{"n_layer": 11, "n_kv_head": 6, "head_dim": 64, "bias": "none", "parallel_block": false, "init_std_up": 0.0287, "optimizer": "adamw", "beta2": 0.98, "weight_decay": 0.11, "grad_clip": 1.0, "warmup_steps": 412, "decay_shape": "sqrt", "seq_len": 1024, "doc_mask": true}
Each number is 50 + 12 x the weight over its row's rms, rounded and kept within 0 to 99. Layers, rows and columns count from 0. The size before them is the row's rms in percent of the matrix's.

# layer 3 MLP up, 1536x384, rms 0.0492, rows 1266-1302, columns 96-191
083:33 67 48 55 34 66 46 59 34 68 50 43 50 34 62 43 71 42 50 65 18 61 45 38 18 48 60 62 71 63 57 22 62 42 58 67 46 60 45 48 52 60 48 50 27 49 42 52 45 46 41 54 46 63 60 56 41 55 37 58 32 22 64 52 47 49 47 49 34 49 54 31 65 66 54 34 51 50 68 48 51 43 37 60 47 36 54 54 40 26 34 57 46 44 65 48
098:52 77 62 39 62 51 36 43 41 47 63 47 38 54 63 44 41 53 48 47 64 60 54 51 36 46 53 81 40 33 53 40 26 45 58 56 64 59 55 34 50 63 49 39 50 51 53 68 52 48 28 42 55 59 44 69 56 66 48 79 61 32 65 49 57 62 45 73 44 37 57 31 46 54 43 57 38 59 77 72 38 40 52 57 58 45 69 53 55 33 40 56 23 41 51 63
079:54 45 44 48 55 38 69 36 74 55 47 53 39 51 64 60 33 33 28 50 58 49 55 44 36 51 29 57 44 60 22 53 54 67 48 33 54 36 45 41 42 35 40 41 47 43 56 61 47 41 38 42 74 39 52 43 66 48 43 29 55 37 31 54 51 53 48 47 59 50 62 39 67 46 49 56 53 54 17 58 42 75 51 53 39 57 46 48 63 52 61 53 42 44 53 39
134:56 79 53 54 58 47 52 57 61 46 41 52 79 39 55 17 48 42 67 36 43 42 19 42 53 59 41 58 48 58 53 62 45 41 47 70 39 53 45 48 54 58 62 44 58 54 39 40 55 60 43 47 38 47 51 42 60 30 30 46 55 45 57 64 65 69 22 52 82 47 31 58 43 60 47 46 43 58 54 44 33 48 45 41 48 53 22 61 46 34 45 53 71 68 50 36
135:57 40 45 52 53 37 49 71 41 69 49 40 54 49 43 48 33 40 61 41 56 59 30 39 53 50 24 53 48 53 40 60 42 48 51 39 53 53 50 31 37 60 67 47 54 57 66 66 48 62 49 38 50 56 49 37 32 51 37 75 53 40 67 64 52 48 49 66 31 58 48 32 44 63 64 44 43 33 68 44 46 67 66 56 36 50 41 64 70 33 30 56 64 34 66 55
122:39 44 62 68 34 38 46 62 36 59 62 41 17 57 66 34 45 64 55 47 49 41 32 45 39 32 30 86 37 64 51 29 46 33 48 56 55 41 59 35 33 32 55 53 37 59 44 43 57 60 33 44 62 53 61 58 51 63 30 68 28 33 65 52 49 61 34 53 76 47 39 42 66 55 42 47 41 52 70 62 36 38 55 52 35 42 26 51 33 51 23 67 51 53 52 52
094:45 51 41 45 64 58 32 46 53 37 52 46 38 38 58 46 51 38 42 60 57 49 21 55 54 47 56 38 40 82 73 61 59 52 57 47 55 36 68 24 49 40 44 72 39 59 45 72 48 56 47 70 58 51 37 53 52 50 17 94 50 60 71 57 41 52 54 44 56 47 48 30 52 39 59 44 50 50 56 33 32 48 39 53 43 49 41 62 40 25 39 32 59 29 59 53
074:43 62 52 19 52 45 38 54 48 53 64 53 46 64 40 65 50 44 43 62 43 47 38 37 46 42 41 49 55 79 53 60 62 54 36 63 39 46 65 43 25 36 58 57 46 49 51 49 49 41 23 42 59 45 52 63 50 47 34 61 45 64 77 42 56 53 39 49 54 47 47 33 44 71 50 45 44 42 77 47 56 46 48 28 50 59 47 42 38 72 66 52 63 45 39 49
072:43 58 70 47 66 42 26 56 41 43 39 49 36 45 63 49 48 33 34 58 34 44 25 53 54 39 68 61 37 41 62 39 56 49 45 40 25 42 60 49 43 40 54 45 61 63 32 39 39 33 32 50 43 43 52 60 46 55 60 74 68 47 63 28 31 57 48 57 65 82 45 43 50 61 67 38 55 40 51 65 65 68 45 41 65 53 41 70 35 39 29 35 43 38 45 57
066:57 49 66 58 54 47 32 43 40 26 41 52 42 54 66 35 59 55 71 38 71 67 54 51 52 45 56 51 55 52 66 59 44 73 62 34 60 48 54 27 32 42 42 65 50 44 67 65 29 55 46 79 54 45 47 63 53 51 34 73 39 36 34 71 51 47 46 30 43 45 62 39 62 48 57 51 46 38 46 34 52 66 57 43 35 59 36 54 56 24 52 33 47 50 40 37
132:43 47 46 39 46 37 48 65 30 54 50 63 39 55 47 59 72 58 52 45 48 53 52 68 48 54 45 40 65 51 33 54 49 44 53 48 47 47 39 53 42 74 59 41 54 79 55 37 84 71 41 57 43 66 35 50 37 50 52 27 31 54 49 59 38 21 32 39 52 53 53 32 50 44 44 45 84 35 56 42 49 60 29 68 68 43 59 34 62 55 41 75 49 57 46 53
142:71 64 59 51 53 62 17 41 35 59 48 66 65 44 58 46 58 49 64 70 48 44 43 37 46 36 46 48 72 38 51 73 61 48 39 23 75 40 51 45 27 53 58 71 66 57 54 54 50 20 39 26 66 37 42 52 40 55 63 53 41 54 68 50 39 35 30 41 36 53 58 61 53 46 46 42 72 36 51 45 15 42 47 55 39 51 52 71 50 62 42 56 23 43 53 42
079:53 44 31 18 54 58 15 61 57 50 41 49 44 46 49 35 49 48 52 65 29 50 69 38 32 45 43 52 38 56 72 28 40 60 78 44 47 46 55 39 15 82 46 69 67 38 43 68 43 50 53 60 65 59 50 31 42 48 56 77 66 49 29 46 46 23 62 71 55 54 40 53 59 64 53 50 53 22 43 56 66 26 44 51 51 36 46 38 51 44 41 49 44 76 51 47
115:52 61 54 25 58 27 13 52 46 63 54 42 38 63 72 38 56 35 38 39 61 36 41 50 42 61 32 33 52 61 55 45 42 50 47 62 49 63 40 55 49 48 55 50 62 56 35 62 39 45 32 53 37 26 32 27 68 62 48 52 59 60 37 48 56 65 63 40 47 48 50 32 73 55 44 42 76 43 53 34 55 81 37 52 32 45 39 53 44 58 27 46 41 61 64 61
071:35 75 60 76 35 14 33 29 59 50 44 52 41 36 73 43 40 46 48 71 41 54 41 44 54 56 33 36 28 35 57 32 39 46 24 52 49 51 70 38 27 70 46 72 90 60 47 47 58 52 39 49 50 70 48 49 50 49 46 57 44 25 49 78 48 52 51 63 50 55 45 45 49 43 38 54 59 56 61 53 60 50 58 44 44 49 57 60 59 50 43 19 45 64 41 70
076:53 44 48 43 28 53 12 65 54 52 53 41 64 42 52 43 52 71 52 43 40 52 44 40 43 37 44 55 53 40 36 42 35 60 55 58 30 59 32 59 37 63 43 43 58 57 43 53 63 70 64 53 40 39 52 57 49 58 64 55 64 39 44 47 25 52 66 47 39 54 43 62 47 35 47 50 48 50 51 63 40 66 47 83 35 46 58 37 45 66 36 30 64 41 52 47
062:38 43 34 40 42 44 63 44 51 68 58 52 69 29 46 58 54 53 51 55 40 46 30 45 60 70 59 52 40 25 49 25 49 63 63 51 37 56 51 29 33 56 50 31 56 53 71 49 60 60 61 53 53 49 63 51 50 74 65 56 35 28 67 44 47 57 65 54 37 57 74 47 65 21 60 64 55 61 42 46 39 61 64 43 53 49 65 42 56 49 52 54 55 48 59 54
113:60 38 35 54 49 57 42 35 33 53 40 51 55 49 81 47 59 43 77 53 33 58 59 37 29 55 50 57 61 62 56 43 34 60 81 57 64 65 56 39 25 42 50 35 55 50 59 55 65 43 46 32 43 62 43 41 58 45 75 67 60 67 40 56 33 46 55 62 40 60 44 60 60 33 45 54 50 41 62 44 67 29 69 41 44 28 44 51 55 57 39 50 26 47 38 45
126:65 55 54 64 37 59 43 74 61 35 45 47 67 61 53 48 37 32 51 54 30 78 38 34 55 76 51 67 62 52 32 28 42 44 45 69 55 56 66 51 37 34 53 42 40 54 37 51 51 46 38 56 48 32 41 32 47 59 65 39 71 35 41 70 42 73 48 50 66 48 63 42 72 61 55 28 18 72 63 70 27 63 51 60 66 44 51 36 61 50 52 42 53 57 53 57
076:51 47 57 24 46 34 54 43 37 59 54 66 50 68 59 41 61 60 65 46 36 32 43 43 54 32 71 65 71 81 60 37 59 68 54 60 53 61 50 32 51 30 54 45 37 57 51 42 44 53 42 45 73 65 38 58 34 49 42 29 68 23 59 58 60 53 36 26 58 51 52 47 67 62 62 48 64 61 55 72 55 35 32 47 43 52 29 44 65 62 63 45 52 40 53 56
083:71 52 69 75 39 38 58 53 53 64 51 51 32 41 53 58 55 49 26 33 58 29 41 58 62 56 39 44 60 35 48 41 54 39 57 69 52 56 40 52 60 46 42 48 33 53 52 50 60 45 54 37 38 52 50 47 42 49 34 54 63 36 44 37 32 53 37 68 53 44 54 56 34 51 60 39 59 55 46 50 65 53 76 66 55 52 38 37 51 61 48 43 73 24 11 56
117:45 34 26 40 54 58 30 24 50 78 43 31 58 61 70 51 51 23 67 53 46 30 44 71 40 47 52 48 87 62 47 44 52 51 30 49 46 51 30 29 14 63 49 50 43 59 31 31 50 34 49 34 63 60 67 61 57 30 44 57 49 53 27 70 61 54 28 48 73 64 58 70 44 40 56 43 46 73 40 52 55 60 47 39 51 58 47 68 64 41 63 33 56 53 35 46
094:57 61 53 39 62 23 57 32 52 53 54 61 42 38 72 52 29 34 91 53 48 66 39 47 65 56 57 39 56 65 77 46 48 51 85 40 68 48 61 47 51 47 69 54 78 52 59 63 54 38 58 72 61 45 52 48 48 41 40 64 54 51 68 35 52 68 57 40 43 57 41 09 55 31 55 53 51 41 34 49 38 78 29 47 68 68 50 38 61 80 47 38 47 45 52 48
076:57 44 67 35 42 46 56 45 34 74 47 48 62 58 34 53 48 54 38 64 42 60 33 31 46 65 49 50 43 54 45 18 37 49 48 72 41 64 61 44 41 56 56 38 32 45 46 27 54 47 41 45 41 43 49 56 54 45 66 38 30 52 55 58 67 52 64 50 67 55 66 45 65 43 22 43 60 40 84 41 67 50 37 52 46 61 55 51 41 42 44 22 48 83 43 49
065:47 68 39 31 60 53 39 42 49 46 43 35 46 46 63 55 61 51 55 32 28 65 60 50 46 43 49 62 39 65 42 27 52 21 71 48 58 57 47 51 40 78 75 37 32 54 53 61 43 46 44 44 51 45 67 30 50 36 52 63 43 49 43 30 60 62 48 53 52 76 53 56 57 47 36 51 27 58 79 50 54 48 59 47 33 38 57 29 49 44 65 54 49 32 63 73
125:63 59 59 46 43 59 56 60 52 49 43 40 50 35 41 61 42 64 63 38 49 49 52 42 47 36 33 56 54 54 53 83 49 41 56 43 35 74 53 56 66 62 80 40 42 37 52 52 43 44 53 53 73 38 52 42 30 57 41 56 59 52 62 59 72 59 32 49 43 39 40 51 20 53 47 57 42 67 53 74 45 49 86 74 56 39 49 64 56 52 59 61 44 43 64 55
114:57 62 29 47 40 40 47 25 65 39 53 48 49 70 44 26 63 39 46 34 61 56 45 45 50 67 75 31 47 43 75 28 64 65 55 46 61 41 62 83 44 61 47 64 46 64 63 44 51 50 57 58 54 52 62 72 43 53 58 56 64 53 56 45 75 49 53 52 53 47 35 55 64 34 62 44 46 63 58 39 64 48 54 38 65 58 43 39 43 44 25 56 47 46 43 48
107:39 53 66 42 80 58 53 37 49 50 60 35 49 57 54 60 48 33 64 62 47 49 60 48 47 57 30 66 44 71 47 48 59 52 32 72 66 45 77 35 33 37 60 63 45 56 25 46 60 30 45 48 33 45 57 36 55 30 63 63 52 52 51 26 44 59 64 29 66 39 48 22 43 36 45 54 49 46 65 57 52 45 51 50 54 65 55 49 44 46 31 58 48 51 56 55
083:32 41 45 37 45 56 26 39 56 37 52 56 33 71 32 32 70 49 39 65 26 67 55 73 57 77 58 31 29 52 25 47 53 67 49 48 66 46 51 45 55 41 44 53 47 46 51 40 50 55 63 40 50 60 19 50 51 47 70 59 76 41 47 28 40 73 40 44 57 44 40 52 45 48 45 58 38 84 61 39 47 73 43 61 38 35 49 64 48 74 70 56 56 48 42 49
126:42 56 71 47 57 34 34 41 60 26 48 44 44 52 32 44 32 60 50 53 46 61 54 61 72 38 43 38 59 63 78 50 36 93 55 50 42 61 47 36 61 52 67 53 59 60 59 48 63 50 61 64 79 34 53 41 42 58 64 71 28 66 73 56 69 23 55 38 50 53 56 54 50 41 48 14 46 38 45 48 41 61 26 49 46 68 58 60 75 81 43 59 51 65 31 70
077:43 35 61 61 64 32 39 59 34 63 69 35 40 58 56 64 38 38 44 43 41 62 29 54 42 48 58 41 66 72 48 41 59 46 63 64 57 56 40 51 63 58 59 35 29 35 27 61 36 45 45 55 41 53 71 52 35 40 45 40 47 22 59 37 31 43 60 70 62 76 31 73 50 48 51 46 60 73 80 60 39 24 63 68 57 29 58 43 37 53 28 60 41 43 64 49
081:45 45 65 46 60 46 45 47 38 50 41 54 46 55 57 46 35 50 62 50 45 55 40 54 42 49 49 56 29 71 69 47 45 44 81 45 32 59 40 29 44 55 55 50 37 63 37 51 49 41 41 69 43 56 67 61 63 80 50 53 50 59 52 69 42 46 56 38 53 69 64 53 54 32 41 51 52 49 43 41 61 52 56 44 39 48 58 61 57 47 32 39 23 49 66 49
125:42 55 55 44 40 49 57 54 58 43 57 61 59 62 59 29 65 47 66 37 43 41 57 51 53 42 69 44 52 55 69 81 61 54 57 37 49 50 52 44 54 41 63 80 38 46 33 52 49 36 37 47 53 46 43 25 28 43 68 50 39 48 56 35 70 51 42 73 45 27 28 58 54 54 42 39 49 43 64 37 42 77 54 54 43 48 40 45 36 59 43 49 55 79 39 46
095:64 35 59 41 46 40 42 39 57 57 42 15 77 54 67 57 62 46 48 53 50 62 80 48 64 43 49 38 44 56 44 41 45 32 44 37 33 46 48 39 52 33 30 26 23 57 40 29 64 39 47 51 30 41 77 36 45 61 35 41 64 32 46 46 49 50 48 30 51 59 35 42 61 34 42 51 44 67 52 62 55 34 52 38 47 52 29 55 63 49 58 40 57 46 65 45
121:42 60 55 53 43 54 57 37 51 53 46 47 42 42 53 61 70 52 60 48 29 52 56 56 31 56 45 40 66 54 51 65 45 42 37 59 44 39 46 58 46 55 43 59 39 43 47 73 49 68 25 45 36 60 45 49 45 59 37 44 55 46 59 48 53 59 62 55 44 53 30 56 55 44 47 41 21 42 26 34 31 55 38 48 47 52 46 68 54 53 60 57 64 55 67 47
075:54 40 63 39 56 63 16 59 58 54 65 40 40 43 39 31 55 57 62 62 55 57 46 32 58 35 50 34 45 58 74 55 44 72 34 60 36 50 34 67 39 30 50 57 50 40 48 56 51 68 70 58 53 61 46 78 63 43 20 50 60 57 46 70 54 71 57 33 45 34 39 66 51 49 41 56 41 38 74 42 46 53 55 44 61 47 55 61 65 47 41 63 54 28 67 61
064:56 45 39 34 64 52 35 55 66 59 53 18 31 72 59 53 52 59 64 55 52 46 67 57 53 35 48 55 34 49 45 20 45 36 45 50 36 49 64 26 37 45 32 19 54 44 66 61 49 34 80 50 42 37 48 58 45 32 47 53 53 52 29 62 53 35 36 32 46 43 61 51 41 48 50 54 64 45 46 45 65 53 54 45 72 51 57 43 60 61 53 55 61 60 22 67
# layer 3 MLP down (transposed), 1536x384, rms 0.0368, rows 1266-1301, columns 96-191
074:49 33 60 52 74 45 52 39 53 28 47 58 53 67 37 46 35 58 62 36 71 31 63 53 69 49 38 61 34 37 47 69 39 57 48 30 38 42 49 51 45 46 50 46 63 55 55 50 60 49 63 46 51 49 47 39 66 54 49 46 60 89 49 43 58 55 58 59 68 66 48 67 45 33 54 68 49 42 34 55 51 78 74 41 43 68 37 37 63 75 62 47 55 52 42 51
089:55 21 32 56 34 41 65 68 62 47 34 47 53 50 41 58 68 48 55 50 44 41 48 48 59 56 38 23 69 65 44 71 74 63 42 50 45 44 56 56 41 33 40 51 49 56 44 35 54 53 73 62 46 34 34 40 45 40 47 30 38 75 52 57 47 42 66 30 69 55 46 56 55 46 47 42 56 42 25 20 67 60 54 41 44 48 25 54 44 67 58 43 64 41 49 30
071:54 41 57 46 42 60 38 67 27 47 49 34 61 43 44 33 55 64 74 53 46 44 43 43 62 41 68 32 55 47 84 50 59 42 55 64 43 63 61 63 49 61 60 60 53 55 46 38 72 54 61 61 30 58 63 50 33 58 61 71 42 57 62 49 56 59 56 55 30 43 35 52 40 53 40 45 51 49 83 46 56 28 49 50 69 54 57 48 51 44 39 49 60 56 40 51
139:42 29 56 38 37 53 46 35 42 55 40 46 26 54 37 79 46 56 58 57 58 60 64 58 46 46 55 36 50 28 55 49 41 45 52 49 59 41 53 59 53 33 37 68 50 49 43 75 50 51 39 43 48 46 36 61 58 64 51 64 58 56 38 52 42 38 68 52 27 47 64 47 69 40 66 42 64 51 63 57 54 45 48 52 37 54 52 41 45 57 53 32 30 38 38 64
151:55 39 56 26 57 62 40 37 61 46 48 49 48 61 51 42 65 53 64 58 37 44 54 64 49 44 58 52 46 60 45 50 58 56 68 51 46 43 34 57 49 22 55 66 52 28 29 41 73 53 49 58 31 43 45 57 61 46 41 39 55 54 18 43 50 42 54 41 68 55 49 68 64 40 42 42 54 59 38 72 55 33 52 39 64 66 58 44 34 68 58 39 42 61 28 40
125:50 48 35 50 62 62 56 32 56 47 37 59 78 46 34 71 61 26 49 56 46 55 60 59 49 71 54 31 51 44 49 61 46 66 38 33 75 50 52 64 52 62 54 40 62 39 42 49 41 50 56 54 46 48 41 46 55 42 68 31 72 63 34 49 45 37 63 48 34 60 62 53 33 37 57 51 59 46 34 45 53 74 64 37 68 64 63 55 67 63 66 40 39 63 54 45
087:42 42 47 66 43 43 73 64 52 63 52 47 55 58 48 59 55 57 64 45 39 55 63 46 42 52 39 51 62 19 46 29 54 40 51 44 54 68 43 66 49 58 63 33 50 40 53 23 57 41 56 30 39 43 60 45 51 61 82 18 48 44 34 44 59 53 57 46 45 55 51 62 51 61 45 55 49 60 41 66 60 55 74 50 51 52 49 35 53 71 58 59 55 77 43 50
066:45 40 45 81 42 59 60 57 54 38 39 49 61 32 62 34 47 66 58 37 57 67 50 56 58 53 67 52 51 25 44 43 29 42 75 41 63 54 33 39 68 64 38 44 50 45 51 48 57 69 82 49 45 46 39 39 38 51 63 38 44 44 23 54 42 48 56 47 53 48 54 59 68 30 53 59 62 55 20 54 35 57 57 71 52 51 51 60 53 25 39 36 33 58 57 51
066:69 46 30 45 38 57 67 42 63 53 66 53 55 54 42 53 47 66 59 50 64 61 56 46 31 53 31 45 67 57 37 51 48 53 57 55 63 54 45 50 48 69 41 70 39 39 62 62 68 63 71 53 52 59 49 37 53 54 39 30 29 52 42 84 69 47 53 44 32 39 55 52 52 50 33 54 50 67 45 30 29 38 56 57 39 46 47 27 67 57 68 54 58 66 56 38
055:48 33 27 42 48 58 57 62 60 63 57 51 54 44 26 58 39 40 35 65 36 24 32 36 46 43 36 44 42 48 41 42 59 31 40 59 48 48 48 76 56 57 64 37 44 58 41 22 70 42 57 19 48 53 53 42 39 37 61 26 67 63 66 34 60 58 58 61 60 65 43 50 53 61 38 46 58 62 51 59 43 26 45 62 62 36 54 44 48 69 50 64 64 40 63 55
144:54 50 45 69 53 70 50 41 63 47 52 49 52 39 53 44 44 43 49 42 62 31 60 35 65 48 64 54 48 37 63 58 40 63 56 46 55 49 39 55 67 30 52 55 49 22 49 55 10 25 45 72 49 22 63 60 70 50 50 51 61 54 57 42 80 80 56 54 51 53 36 48 53 59 48 64 42 61 35 41 42 51 50 61 42 38 67 63 48 33 50 25 59 43 52 46
150:45 38 32 54 53 42 51 54 72 51 44 42 35 78 34 61 35 53 32 31 44 68 48 66 53 55 56 59 30 65 39 30 30 47 60 72 45 47 35 67 68 46 47 42 48 52 52 43 53 66 46 54 30 69 67 53 61 52 38 54 62 52 38 45 53 65 58 56 61 47 48 40 54 51 64 41 66 73 34 50 64 56 43 44 54 42 37 21 37 45 51 36 52 38 43 48
072:43 57 70 83 55 40 83 48 44 52 60 48 62 52 51 59 60 53 43 44 66 52 39 52 70 55 48 44 57 47 36 69 61 43 27 64 47 50 37 54 80 28 53 31 43 65 65 22 55 49 36 35 27 42 45 62 58 45 48 15 37 46 80 48 44 77 35 28 52 57 68 45 55 33 41 51 58 69 69 42 49 74 48 47 44 55 49 50 41 56 52 48 55 34 49 49
116:44 42 55 64 50 60 82 44 57 33 48 58 57 40 27 51 48 67 66 52 46 54 44 48 55 49 71 74 67 50 45 46 50 47 51 39 50 44 82 49 40 52 46 53 46 39 69 41 54 53 58 58 67 54 65 68 51 35 43 40 52 32 63 49 47 42 56 67 53 59 34 56 45 54 55 64 30 54 56 66 44 35 74 40 71 39 63 48 57 42 52 46 67 39 46 49
064:66 18 50 25 64 79 69 66 54 54 50 48 58 63 28 62 54 66 62 42 53 52 57 60 45 49 62 52 73 62 43 49 59 44 68 53 57 35 31 60 71 34 35 30 19 37 56 56 41 39 58 50 62 25 58 53 58 46 42 32 47 69 47 32 54 43 55 35 54 52 63 58 61 55 67 49 36 37 42 46 47 50 49 61 55 55 47 40 47 45 54 77 46 38 53 38
067:44 52 65 56 62 45 80 37 48 47 48 53 27 62 51 56 57 27 42 70 60 47 56 52 54 64 55 42 50 63 59 56 73 33 53 48 59 40 65 30 71 40 52 61 58 47 56 45 37 30 42 40 64 63 59 44 48 33 45 53 39 66 55 57 75 49 54 55 57 51 66 33 47 71 62 45 63 56 52 38 43 45 54 12 59 61 46 48 51 33 67 76 34 60 45 57
053:57 55 64 48 52 44 48 54 48 34 36 42 42 74 39 47 42 53 49 58 63 49 58 53 46 36 42 44 71 73 48 71 57 47 34 49 49 42 39 64 67 46 55 73 43 47 35 42 54 38 44 52 43 52 46 44 54 22 40 42 69 70 32 60 46 38 33 46 62 34 37 58 42 78 42 26 47 49 55 48 55 50 30 38 42 54 43 53 35 65 59 49 39 52 35 36
121:35 47 68 41 50 40 62 60 70 49 67 57 43 39 26 43 47 67 30 55 57 37 48 63 64 43 51 34 50 43 41 53 65 50 19 48 35 48 39 59 77 56 63 60 37 48 47 49 24 66 54 62 62 37 61 53 43 54 13 43 36 34 74 39 54 49 40 39 49 53 46 47 33 70 52 56 49 54 44 50 36 60 35 54 68 67 64 30 45 39 57 39 67 66 65 47
129:38 60 37 29 59 36 54 51 52 43 56 45 47 48 55 64 63 69 63 43 66 21 57 53 64 29 63 19 37 64 52 53 56 19 57 37 54 49 48 56 72 56 55 72 71 47 70 53 48 71 69 31 55 57 51 73 44 34 41 59 25 51 68 41 75 34 62 51 62 46 36 68 51 41 57 35 71 37 58 28 65 42 56 45 17 51 61 47 55 56 37 45 49 50 22 33
070:56 59 38 82 48 67 48 55 67 48 36 41 50 27 31 62 45 36 42 47 67 65 62 55 50 59 28 34 38 29 46 62 51 36 51 44 57 39 48 70 48 69 45 62 58 32 45 46 64 48 52 57 23 38 53 41 65 49 63 73 38 84 40 49 33 54 57 67 43 35 40 46 38 45 35 61 41 27 48 34 31 67 67 52 59 56 56 65 49 42 32 57 34 65 55 48
077:36 38 38 24 72 53 49 42 33 45 48 45 61 52 51 44 41 48 84 73 45 66 61 44 47 43 59 54 36 69 45 56 34 57 49 43 45 40 59 36 35 45 56 50 62 46 38 57 39 46 39 63 63 52 46 49 55 41 63 41 25 64 53 56 61 51 59 26 51 53 48 39 65 50 42 61 48 50 52 53 47 53 29 34 33 45 58 60 43 39 55 55 26 66 89 48
124:49 71 88 71 53 41 71 77 54 53 43 71 53 38 43 36 50 80 47 52 69 61 67 31 37 59 36 54 24 26 56 52 52 57 59 46 51 55 75 69 84 19 50 54 53 46 65 67 66 58 53 65 47 59 35 52 40 55 56 30 67 52 64 49 43 52 51 54 35 48 43 32 60 46 49 41 44 23 56 44 36 39 51 51 47 56 54 54 40 61 40 71 35 54 70 38
090:43 40 48 66 41 66 33 61 45 51 49 42 57 67 23 52 74 54 13 36 58 27 49 52 39 48 44 65 51 47 16 53 56 47 18 50 39 70 38 45 41 55 46 42 35 43 46 24 40 57 35 33 37 53 47 41 57 65 55 28 48 44 28 65 46 39 32 62 57 45 56 91 50 70 35 45 55 68 75 40 47 24 71 50 35 44 42 67 54 30 53 56 64 66 45 44
067:42 56 35 55 54 52 44 55 66 31 59 44 29 41 67 55 45 32 56 43 50 52 69 71 45 36 41 45 66 36 45 73 64 55 54 34 46 36 38 47 57 47 44 57 63 60 63 67 49 60 52 56 73 55 53 47 60 44 35 56 62 45 47 41 30 48 35 52 42 50 44 58 39 66 88 52 43 55 15 57 45 62 54 39 59 53 45 50 57 55 52 75 45 21 53 47
057:58 34 66 74 45 48 65 58 36 59 61 70 48 46 29 42 44 54 56 77 72 38 47 53 51 53 43 37 61 35 51 56 40 67 31 69 45 40 41 46 50 21 31 58 63 42 55 47 66 58 39 46 62 50 36 68 39 63 51 33 56 53 66 60 43 37 44 48 51 37 45 61 48 56 61 47 69 41 29 51 44 57 40 45 75 66 51 70 57 60 34 49 50 72 40 25
139:41 47 40 44 59 56 39 44 34 52 49 53 49 64 56 40 67 39 37 63 44 56 53 49 64 65 51 36 53 49 44 23 64 48 53 71 65 24 54 44 27 39 21 52 52 83 57 54 53 58 53 37 47 60 54 50 56 50 57 52 49 41 43 46 34 34 63 54 57 52 53 36 62 45 48 23 61 21 33 33 61 59 22 37 35 54 60 43 54 48 59 54 45 69 40 62
116:40 40 65 44 55 70 55 65 46 61 44 51 59 32 60 65 42 67 56 60 52 48 52 55 59 30 24 60 58 61 26 65 38 45 57 60 43 50 42 11 58 33 63 31 47 36 38 61 57 44 37 44 42 47 51 31 55 42 36 40 43 44 48 58 28 60 42 50 52 51 63 49 39 63 40 47 50 38 37 53 44 60 34 59 36 67 53 59 58 68 60 47 55 49 58 57
101:47 42 42 56 41 31 52 63 39 52 45 65 49 49 35 34 52 52 34 51 54 46 47 58 48 33 57 39 60 25 48 42 53 44 67 28 52 68 25 66 57 63 45 26 57 33 64 64 47 65 56 43 65 55 38 55 59 64 52 27 56 43 43 62 68 53 40 51 15 61 59 69 44 52 50 34 56 47 35 43 60 71 74 36 42 48 45 51 51 52 53 42 48 45 47 44
074:60 57 54 72 67 51 74 59 55 70 47 47 63 38 59 71 33 51 72 43 62 43 45 29 54 34 39 66 70 47 70 60 40 37 49 51 32 49 49 51 53 53 62 52 55 57 50 53 49 51 28 58 45 45 76 44 47 41 35 47 30 46 44 69 63 29 59 51 39 46 52 55 50 51 51 42 58 30 39 63 43 22 64 41 66 74 46 36 51 24 12 44 57 55 41 46
137:71 58 47 49 41 72 59 47 50 66 65 53 51 42 70 47 57 48 57 33 54 44 62 39 35 59 41 60 65 22 38 48 58 17 43 58 56 36 63 69 42 52 38 37 44 35 36 57 42 50 48 29 27 53 44 58 43 30 45 40 62 30 47 64 40 69 45 66 54 42 44 44 65 57 49 71 56 59 58 55 40 43 60 67 74 22 45 53 38 21 54 45 46 34 55 50
071:53 58 41 29 34 65 64 29 52 40 40 62 59 41 42 40 58 53 58 70 58 33 68 44 61 52 47 54 36 32 52 66 42 59 43 35 30 47 67 45 37 49 35 67 59 56 68 35 62 47 51 48 64 51 24 42 61 63 47 65 51 76 44 55 64 58 43 30 38 23 74 33 47 51 55 57 44 38 18 48 56 89 27 37 56 56 40 57 59 54 71 49 49 61 41 46
073:67 61 31 50 46 59 54 56 63 45 59 47 49 46 49 45 59 43 44 51 55 50 63 52 65 48 33 34 68 38 34 42 59 72 27 60 66 36 59 61 53 49 45 55 53 26 67 54 45 47 46 43 60 36 31 49 42 30 47 39 45 48 48 36 69 55 41 73 44 36 30 50 56 67 53 44 50 57 55 51 38 35 30 51 62 57 37 44 44 55 69 52 68 46 31 45
118:55 59 62 53 54 61 57 45 36 58 42 36 46 32 63 55 48 67 46 65 58 59 44 57 48 57 32 47 35 39 22 37 35 46 48 67 61 41 38 42 36 53 37 27 58 60 80 51 62 60 46 48 42 56 69 60 56 52 43 53 65 52 47 76 26 58 66 32 51 55 79 49 61 45 68 59 74 49 52 45 75 34 56 30 64 43 55 51 73 40 58 37 43 32 54 69
086:39 68 39 55 64 52 59 60 31 52 64 62 19 34 52 35 62 50 52 50 51 54 30 49 31 54 41 56 69 41 38 51 65 69 64 82 56 59 56 63 58 63 56 70 51 23 51 65 44 50 25 59 73 58 19 52 51 44 59 64 46 62 59 49 36 55 59 75 52 42 67 58 40 53 60 50 75 43 56 44 49 68 48 69 47 45 76 55 37 50 36 64 33 48 37 56
130:50 40 46 51 39 38 49 57 62 52 47 55 61 47 41 42 42 53 45 67 65 31 62 43 55 47 57 58 48 55 58 45 59 61 65 46 63 66 46 52 55 52 53 50 51 49 50 33 62 41 71 44 74 44 54 66 51 55 52 74 40 53 41 54 41 45 34 47 53 51 66 37 56 38 53 65 66 51 67 64 72 38 57 33 42 58 59 38 51 55 46 41 42 47 45 51
065:44 45 29 69 40 31 65 40 56 50 49 51 63 50 58 68 53 48 41 39 40 50 64 67 39 61 39 66 55 45 29 46 67 32 58 34 62 49 67 29 60 60 61 48 49 52 58 42 39 36 39 48 49 49 52 34 37 59 84 61 39 40 62 35 50 28 52 65 51 55 62 32 64 45 61 65 56 66 33 48 59 37 53 61 42 63 38 47 39 45 66 38 35 71 36 46